config = dict(
    intermediate_size=1920,
    norm='layernorm',
    init='trunc',
)
Each number is 128 + 24 x the weight over the matrix's rms, rounded and kept within 0 to 255. Layers, rows and columns count from 0.

# layer 3 MLP down (transposed), 1920x384, rms 0.149, rows 714-738, columns 320-383
[[146 132 106 100  97 136 118 156 111 141 171 129 127 133 142 110 104 131 158 122 148 119 152 128  92 126 112 108  59  95 150  92 131 129 116 143 107 122 164  82 118 135 102  80 124 127 125 153  99 137 116 106 137 145 128 134 120 112 102 102 111 129 132  88]
 [131 104  95 154 122 117 126 166  87 112 174 115 169 143  92 131  87 121 153 130  99 110 146 131 150  57 177 102 122 140 168 117 128  98 115  89 133 139 127 143  92 145 156 171 134 109 130 138 187 150 117 172 133 117 120 116 135 132 133 172 165 182 109 118]
 [117 110 156 113 195 130 125 104 151 105 107  97 151  77 171  99 136 139 131 119 139 146 147 126 136 170  84 115 160 100 113 107 131 132 111  87 132 142 146 156 145 141 167 153 106 118 141  91 118 144 159 168 125 122 162 159 112 131 120 132 117 132 151 126]
 [105 114  96 135 147 122 143 172  79 115 152  83  98 139 119 124 120 129 140 111 139 126  99 107 117 132 121  93 134 110 121 123 144 152 102 125 138 108 153 131 188 108  93 130 112 152 124  82 124 118 132 106 113 162 102 102 157  93 127 118 133 135 141 129]
 [141 118 139 109 160  82 142 132 158 171 160 139 103 117  98  91 108 211 107 173 107 121 168 185 140 114 148 117 122 187 215 133  55 144 110 130 142 120 192 161 160 105 112 130 122 175 125 141 138  44 111 130 230 152 127 128 168  65 175 128  87 147 123 196]
 [144 138  96 124 136  97 160 140 119 120 139 161 139  69 157 133 120 123 121 120 136  95 109 116 134 161 128 145 163 147 100  89 162 117 124 148 160  97 152 107 142  82  97 158 154 147 135  67  97 116 104 143 131 110 130 159 117 157 150 176 148 140 138 104]
 [ 63 109 137  88 114 137 168 154 139 159 152 148 155  54 114  89 148 185 111 126  94 141 129 128 156 133 157 122 108 143  91 127 106 121 110 127 117 145 119 145 160  88 190 144 108 151 139  82  97 121  98 109 175 161 126  88  69 110  94 110  96 112  76 135]
 [120 124 135 114 125 131 130 104 136 103 146 106 127 117 109 137 140 143 135 157 109  85 119 165 133  74 163 112 122 124 122 143 128 146  98  89 151 149 111  90 146 120 113 145 133 137 149 114 119 119 126  53 101 151 142 101 120 122 113 105 119 114  61 170]
 [101 140 100 128 143 172 136 116 156 106 107  97 132 132 157 123 125  88 150 136 132 160 106 124 105 119 152 109 137 129 161 128 114 106 156 173 129 154 143 122 140 122 121 186 131 137 105 133 144 173 122 103 128 140 116 146 142 119  92 129 144 106 125 108]
 [148 128 136 190 159 142 132 115 179 118 149  86 137 113 122 143 151 147 111 103 157 131 104  96 152 116 136 110 160  92 121 177  84 117 100 117 120 120  69  88 108 124 149 100 103 135 133 115  85 106  88  84 137 113 137 141 126 111 129 129 113  62 123  97]
 [125 129 127 122 116 117 124 164 134 156 148 134 132  88 126 148 143 144 155 151  88  96  63 127 141 145  89 137 121 142 144 131 125 130 145 142 104 141 142  96  67 135 136 114 105 120 156 125 160 128 151 157 111 137 154 166 103 128 149 128  96 171  83 126]
 [133 126 142 133 110 107 150 136  89 115 102 121 131 119 146 148 166 118 101 129  89 139  95 157 142 136 124 196 150 117 108 121 138 134 145 122 137 140 127 114 102  92 137 119 176  77 169 124 131 141 115 128 153 117 125 184 123 120 164  95 144 159 136 135]
 [129 165 107 114 129  89 116 161 153  81 142 143 103  99 110 158 106 120 132 168 120  92 159 114 188 134 131 139 152 148 127 128 133  92 146 115 131 132 159 106 102 137 140 128 116 130 123 145 115 112  93  82 128 121 142 113 117 128 113 110 183 102 143 106]
 [ 82 121 143 145 151 132 121 100 160 103 145  92 153 124 135 101 159  95  86 110 123 124 100 140 143 138 114 115 100 133 142 110 112 113 111 144 108 124 100 133 135 144 142 124 142  99 110  95 102 118 110 145 134 116 110  97 144  80 179 122 116 114 173 154]
 [ 94 138  92 123 152 147 130 117  86 157 129 165 142 151 107 149 138 133 160 149  88 142 121 117  86 112 144 119 146 137 109 135 110 118 114 122 153 156 106 145 111 134 145 103 164 147 125 160  96  99 131 128 130 130 154  88 100  77 110 159 168  92 148 131]
 [147 138 163 114 114 142 178 124 126 175 170 132 141 167 150 141 149 147 155 118 123  95 121 115 128 185  92 147 136 130 119  76 107 108 173 179 123  91 136 108 149 118 134 127 104 101 112 121 143 152 122 125 162 128 102 144  97 107 123  98 144 131 106  81]
 [145 146  80 153 118 149 146 140 112 107 157  97 130  95 121 113 107 131 146 126  94 118 114 125 141 108 124 129 139 157 115 121 119  90 125 124 142 111 128 125 132 131 162 150 128 138 138 104 109 127 116 138 173 143 135  68 105 177  99 158 133 169 145 138]
 [117 131 104 148 103 112 161 135 104 146 107 141 106 106 150 113 111 141 112 123 101 154 118  94 129 105 151 146 109 157 159 157 113  76 121  94 152 147 148 121 122 149 111  82 147 114  91 149 133  86 123 116 144 120  80 128 123 154  72 139 153 108  90 157]
 [129 128 181 154 131 113 103 118 109 124 140 135 125 141 138 124 132 104 116 107 117 136 137  77 149  80 108  84 100 141 165 166 130 112 103 134 109  94 112 138 157 118 118 142 125 138  75  88 134 126 106 130 134 135 112 126 111 125 132 140 116 168 117 131]
 [123 152 101  99  78 143 111 131 110  83 120 142 135 129  79 118 123 124  91 144 175 147 128 110 148 175 130 121 122 101 122  85 130 108 158 113  81 156 133 118 133  91 102 110 114  77 105 183 119 121 146  99 119 111 125 112  92 141 113 125  98 120 132 122]
 [ 89 133 131 125 140 138 140 109 124 129 174 115 144 126 115 158 153 132 121 134 111 103 126 133 141 142 141 150 108 113 102 109 142 103 176 104 117 155  71 149 131 141 114 120 129 144 132 188 116 154  97 125  92 171 123 159 137  77  94 158 116 172 172 135]
 [114 112 135 138 125 152 143 101 136 104 150 143 168 137  86 160 115 154 140  98 118 124  71 143 135  81 134 118 142 164  96 173 130 159  85 119 131 142 154 137  94 106 164 141 169 127 152 112 100 130 143  98 117  80 117  92 116 161 104 115 112 169 146 105]
 [ 89 111 135 128 145 128 100 168 150 148 132 159 101 128 152 129 121 106 117 151 154 155 159 119 117 111 120 107 143 161 143 134  90 119  94 134 120 130 124 156 135 119 151 136 153 142 115  96 172 106 106 105 141 128 106 132 177 118 133 142 158 169 120 151]
 [ 96 146 136 142 138 169 151 111 135 180  92  99  87 100 149 123 126 110 130 113  89 163  71  80  99 141  83 151 111 142 106 123 144 191 126 114 121 120 136 146 118 115 115  98 162 133 137  93 207  64 141 146  99 106 123 125 151 127 137 106 117 133 151 127]
 [130 148 135 116 137 140 154 141 160 134 109 101  91 108 108 153 120 133 111 181 106 152 132 105 149 123  78 127  99 142 117  89 131 177 125  84 133 125 108 120  90 116  78 139 111 128 138 119  99  67 127 136 101 136 114 136 132 121 129 121  94 159 122 164]]
# layer 3 MLP up, 1920x384, rms 0.161, rows 715-738, columns 320-383
[[112 129 121 165 171  97 108 140 110 142 138 116  77 122 125 127 119 116 132 175 171 120 112 141  93 160 119 155 139 114 141 139 115  95 123 164 110  91 105 137 136 114 133 113 104 127 115 135 124  99 104 103 190 140 123  96 165 154 108 123  83 134 143 134]
 [175 150 102 118 156 107 144 115  80  78 142 121 155 132 137 125 114 165 137  86  97 131  65 138 147  93 114 159 133 129 157 136 136 146 125 148 135  56 146  70 118  81 113 126 110 134 104 168 116 133 107 141 168  99 111 139 108 110 147 146 118 114  94 159]
 [114 113 145  99 110 123 100 127 187 139  66 133 145 135 101 165 167 135 125 138 167 130 146 119 141 147 108 156 132 133 109 141  86 124 124 169 100 132 105 139 137 170 158 114 124 111 124 116 144 146 128  87 146 116 124 206  92 134 131 131 107 123 117 122]
 [120 165 123 160 137  66 106 124 132 126 139 187 136  72  65 155 120 144 146 124 114 193 123 129 123 119 129 113 153 137 147 132 156 149 103 151 146 137 106  79 121 150 185  56 124 184 128 124 121 106  63 116 162 102 128 110 158 148 197 118 175 126 177 144]
 [137 105 168 178 110 181 107 126 144 109 132 145  94 202 123 145 141 133 138  99 115 186 148 145 110 112 107  63 104 109 182 135 146 152 109  99 109 147 102 145 141 114 149 109 107 194  99 154 154 156 130 163 131 166 145 145 151  93 123 109  69  80 152 139]
 [ 85 117  75  85 192 113  74 128 140 124 204 143  97 127  99 159 102 142 143 100 152 140 111 152 131 159 108 103 115 143  94 132 121  97 150  85 154 164 125 131 125 134 134 166 172 143 144 119 141 146 163 154 127  77 144 116 131 110 137 141  88 118  87 100]
 [127 157 128 160 168 109 118 149 123 136 135 152 149 118 145 136 155 105 157 168 138 131 141 103 134 144 109 110 138 130 137 134 101 147 194 161  81 146 109 123 118 130 121 150 164 120 110 141 163 122 162 164 114 137  98  83 135 142 107 157 150 130 164 132]
 [126 102 170  91  95 111 102 114 116 135 144 132  91 118 103 141  96 114 132 161 100 109 115 100 172 142 126 120  90 138  88 109 143 124 128  95 132 128 128 104 123 155 126 133 125 124 109 158 120 131 119 119 158 107 155  83 112 114 131 154 118 141 139  75]
 [112 118 112 154 137  80 172 119 127 122 121 142 124  94 115 134 111 138 127 113 122 140 152 141 111 145 164 112 132 147 115 138 123 163 167 100 131 124 151 144 138 136 107 131 124 140 131 118  96 124 129 112 148 138 154  99 134 125 121 126 148 137 130 116]
 [126 112 150 108 143 127 122 146  82 147 119 145 114 173 178 125 142 117 146  84 118 108 124 132  77 148 163 148 150 126 143 144 108 137 102 134 119 127 121 158 157 135 147 110 165 119 130 147 114 126 138 167 123  93 151 137 133 113 125 135 125 140 142 147]
 [159 129 100 110 121  97 141 142 117 112 168 164 114 177 175 135  72 114 169 138  84 153 119  96 158 118 119 144 131 142  83 120 123 147 128 125 138  99 135 115 154 153 136 128 123 151 120 104 160 147 204 113 137 139 118 131  95 117 141  98 126 135 111  92]
 [108 115  86 143  88 126 120  83 109 157 111 154 109 156 159 151 144 127 138 110  94 102 158 161  75 133 135 129 107 121 152 151 124 121 125 145 134 114 136 128 129 110 136 157 156 113 158 175 105 156 140 145 139 129 119 146 105  99 136 142 149 173 170 124]
 [147 118 110 140 117 172 141 155 112 181 110 128 128 143 110 161 119 155 157 127 146 136 175  80 124 104 114 122 178 133 105 139 172 123 123  99 148 113 130 136 132 138 139 123  96 161 174 120 122 115 153 106 140 103 140  94  91 126  68  80 123 186  89 100]
 [121  79 139 132 130 105 142 139 158 132 105 104 117 121 150 146 117 111  92 160 134 114 157 111 131 131 101 122 112 132 144  93  99 161 150 132 115 142 128 105 177 116 143 117 107 132 148 148 143 144 121 130 140 140 101 128 134 118 144 170 123 141 135  87]
 [120 132 117 136 134 175 141  90 161 122 143 148 128 160 160 179 115 152 122 151 161 115 128 170 107 144 136 111 119 140 133  90  84 128 121 135 128 130 101 147 125 141 142 133 135 172 139 149 183 105 128 110  99 145 138 129 152 162  92 176 106 171 145 140]
 [127 143 179 121 182 117 131 137 121 102  93 129 121 133 143 143 131  99 127 132 124 123 169 138 104 155 156 142 110 101 124 104 107 125 163 138 123 141 142 130 112 130 123  98 165 161 180 172 112 125 102 161  77 125 125 150 137  91  99 140 150 101 104 156]
 [100 140 109 136 140 183 108 121  95 157 137 136 144 156 140 104 140 109 163 105 136 113 166 167 139 140 173 151  99 112  84 130 151 136 147 134  87 125 148 134 129 101 147 169 126 165 128 101 102 155 100 175 171 157 178 112 127 108 169  88  85 149 159  78]
 [138  40  94 157 135 118 127 168 125 123 168 111 115 131 151 143 141  94 114 138 111 115  95 160 102 172 172 151 123 100 132 118  60 138 129 126 146 149 148 120 111 146 115 122  98 112 123 141 134 154  92 107 136 139 114 165 143 160 101 114 119 150 150 159]
 [125 136 136 119 158 115 145 113 134 154  98 146 158 116 123 116 127 157 140  92 134 147 108 146 105 105 148 127 107 112 136 121 149 111 158 118 146 136 112 137  87 116 142 146 174 141 135 117 132 128 130 105 125 104 142  98 137 147 127 110 163 127 142 124]
 [126 205 116 136 141 111 153 143 140  81 100 128 141 123 118  87  82 124 127 138 125 134 117 165 135 121 153 134  92 154 113 134 118 106 139 148 133 171 158 130 148 117 104 159 168 165 126 119 119 145 135 157 159 112 136 131  76 120 175  96 121 145  88 129]
 [128 109  95 132 118  86 144 131 132 150 136 129 116 130 188 107 136 110  45 104 178 154 135 107 114  93 153 181 129  95 165 129 137  90 133 143 124 131 129 121 102 125 129 151 140 171 154 118  96 139 128 115 125 113 125 127 143 183 156 157 111 157 114 155]
 [179 174 132 124 109 139 121 133 107 131 111 106 165 118 130 102 168 152 139  98 122 104 106 152 133 153 143 152  91  81 118 141 155 132 158 127 123 145 149 130  56 144 135 118 133 139 142 162 111 173 151 180 140 157 184 111 123 122 112 118 120 117 133 137]
 [122 120 114 163 133 147  69 173 110 123 130  79 155 122 120 104 126 115 138 114 128 118  91  84 134 147 157 131 112 135 152 106 128 182 145 129 109 154 144 128 134 120 102 132 142 110 110 124 129 153 191 117  98 166 119 139 121 176 130  99 112 105 150 145]
 [140 126 129 126 115 127 145  74 112 130 129 147 158 110 114  87 147 140 112 123 163 108 137 133 121 129 151 120 122 149 126 169  77  92 145 155 116 108 106 141 139 153 146 149 116 151 133 154 124 111 120 128 146 109 113 107 138 173 127 154 148 110 129 132]]